Weights of a small GPT-style language model, trained from scratch on English Wikipedia: MLP 704 SwiGLU.
Each number is 50 + 15 x the weight over its row's rms, rounded and kept within 0 to 99. Layers, rows and columns count from 0. The size before them is the row's rms in percent of the matrix's.

# layer 12 attention output, 256x256, rms 0.0883, rows 192-234, columns 64-95
112:60 57 59 53 54 34 49 69 56 50 34 41 23 55 61 56 61 60 42 61 84 45 61 30 45 34 52 43 70 55 64 27
102:37 50 39 51 63 46 68 58 36 40 24 40 40 58 42 23 65 62 62 22 74 55 33 52 35 60 54 25 52 66 29 48
102:55 36 49 61 32 54 44 42 55 52 40 66 46 43 60 40 42 34 58 31 47 43 40 66 59 64 53 45 49 42 83 68
096:50 50 72 55 31 33 72 61 32 66 63 64 49 42 33 36 52 56 45 35 65 38 49 32 49 45 42 53 49 44 70 62
098:59 50 68 59 28 62 78 22 38 71 62 40 59 42 54 49 72 92 42 35 77 40 78 73 52 68 46 33 57 30 43 60
108:32 44 26 53 56 38 58 64 37 79 58 66 99 44 35 79 39 67 53 28 43 23 74 67 30 72 51 43 49 52 29 54
111:31 53 28 48 78 36 50 13 38 28 51 39 74 53 60 23 41 45 51 65 27 55 55 41 65 66 56 60 53 11 55 12
086:31 37 42 36 80 49 71 63 63 32 82 80 80 56 49 28 57 38 62 40 49 62 15 40 49 49 50 39 35 88 36 38
102:74 48 70 49 43 46 24 59 47 50 37 49 38 82 39 47 54 63 35 41 48 56 76 40 44 44 43 74 21 55 43 43
104:64 69 76 24 53 79 74 35 47 49 54 55 53 33 54 18 32 55 27 51 40 34 50 37 55 65 58 50 63 44 49 37
104:27 36 32 64 82 58 44 61 36 34 43 62 68 59 63 47 46 38 80 43 30 61 59 23 68 41 58 55 58 72 28 30
098:42 60 54 51 66 46 45 42 59 57 39 78 67 32 43 50 51 57 50 48 41 52 43 53 51 59 65 85 52 39 25 53
093:40 36 54 65 35 51 46 65 69 37 58 57 55 41 57 45 63 38 64 48 35 63 66 49 37 46 37 50 46 71 60 29
104:57 76 57 54 54 42 70 40 54 40 42 56 25 85 26 54 66 52 54 00 45 29 47 46 49 61 49 45 22 31 51 48
105:40 40 67 47 39 54 69 59 41 54 87 79 61 51 27 64 46 78 61 10 64 42 69 55 51 41 58 30 40 79 53 62
095:62 50 27 37 67 69 46 50 34 28 62 25 50 74 67 74 29 46 44 60 72 53 46 61 10 53 34 57 55 52 39 61
115:63 58 65 86 43 36 57 49 64 30 73 37 40 46 64 32 35 57 52 59 60 43 30 22 50 68 66 58 28 46 55 42
103:32 60 38 68 63 55 45 26 42 38 64 45 39 20 46 49 38 58 55 56 74 52 57 54 38 66 33 41 69 55 65 77
123:45 38 36 31 75 50 35 31 38 24 57 72 24 62 42 34 22 36 66 50 66 74 45 38 32 40 43 58 38 28 27 70
108:64 27 39 40 74 41 86 29 60 13 60 62 68 60 44 34 55 46 56 78 82 78 45 51 37 57 38 37 27 57 65 49
098:32 52 60 54 60 36 37 34 30 32 41 73 60 78 48 33 29 81 35 40 71 35 55 45 17 59 57 49 62 85 30 65
108:49 62 57 50 34 69 76 68 28 33 65 45 59 63 52 33 35 33 59 74 30 33 61 14 40 60 29 68 45 40 48 57
094:62 40 61 56 59 48 33 51 56 55 42 53 69 42 68 22 46 54 53 50 64 49 28 37 53 59 33 76 47 69 47 63
096:46 82 69 53 39 59 50 76 54 35 58 68 28 49 52 48 18 47 50 64 30 46 65 53 66 37 61 40 67 47 95 63
106:32 47 49 45 38 49 43 33 45 39 60 56 73 58 42 64 32 59 54 47 29 75 59 62 38 52 64 40 51 60 42 58
095:41 42 35 41 60 36 43 50 26 52 76 67 59 52 54 67 50 46 68 58 35 59 70 67 52 53 36 57 41 37 21 40
093:66 49 29 41 58 21 19 33 52 50 51 27 56 80 32 62 56 54 47 62 69 52 15 62 38 63 35 46 44 61 19 55
107:50 40 71 37 40 78 66 47 69 29 68 89 58 69 31 51 45 36 63 46 56 44 29 77 39 50 55 69 54 75 47 51
094:19 27 28 85 55 52 55 63 45 30 59 46 51 70 53 75 49 41 65 60 49 52 17 52 18 59 57 61 39 82 49 37
112:42 52 66 64 54 47 61 29 62 55 37 36 17 23 62 50 67 24 59 71 49 71 49 42 47 43 39 60 58 46 79 62
091:39 75 39 60 51 43 79 36 08 48 51 38 32 30 51 32 37 42 30 84 54 58 53 36 30 58 42 53 42 26 38 66
095:40 24 60 57 40 35 81 55 53 56 73 36 50 17 30 72 58 52 42 37 74 44 54 41 40 28 39 31 44 48 57 17
095:57 25 66 40 51 41 47 69 64 77 25 37 72 27 00 59 40 64 66 54 28 58 45 61 29 52 59 39 63 79 48 54
101:66 46 18 48 42 28 45 73 63 96 39 32 59 46 67 47 79 43 62 39 38 54 78 68 72 44 61 11 69 67 54 39
105:31 43 74 47 53 42 30 38 47 43 55 88 48 47 57 16 62 40 55 35 51 38 31 68 26 49 29 40 56 77 42 73
111:65 67 42 37 45 67 35 52 32 67 37 57 26 35 56 77 28 32 40 59 26 54 64 49 45 55 58 81 71 41 57 66
106:22 36 53 34 59 82 57 37 85 56 46 44 40 53 57 34 50 76 32 39 54 52 51 36 34 52 85 46 64 54 46 34
109:35 97 12 50 78 56 38 45 55 25 48 64 41 69 48 60 21 68 40 49 48 69 50 25 61 24 60 37 45 51 46 39
083:52 48 57 54 57 71 43 68 27 83 71 53 51 66 66 39 24 45 34 75 42 44 86 56 48 36 20 56 45 55 56 67
106:80 49 48 48 40 09 52 48 44 57 28 11 50 60 46 61 36 67 35 66 65 71 57 77 65 64 49 50 29 56 86 48
096:49 56 74 65 71 32 52 57 50 26 07 30 12 47 26 29 29 61 37 56 58 59 34 63 49 51 56 53 69 56 46 63
103:57 41 47 42 58 38 34 31 52 45 55 60 53 19 71 72 45 44 85 54 38 64 48 47 38 62 28 45 59 56 35 76
111:77 34 60 43 27 36 18 34 60 53 59 46 34 81 60 74 73 68 43 72 43 96 58 63 66 62 54 57 32 40 65 21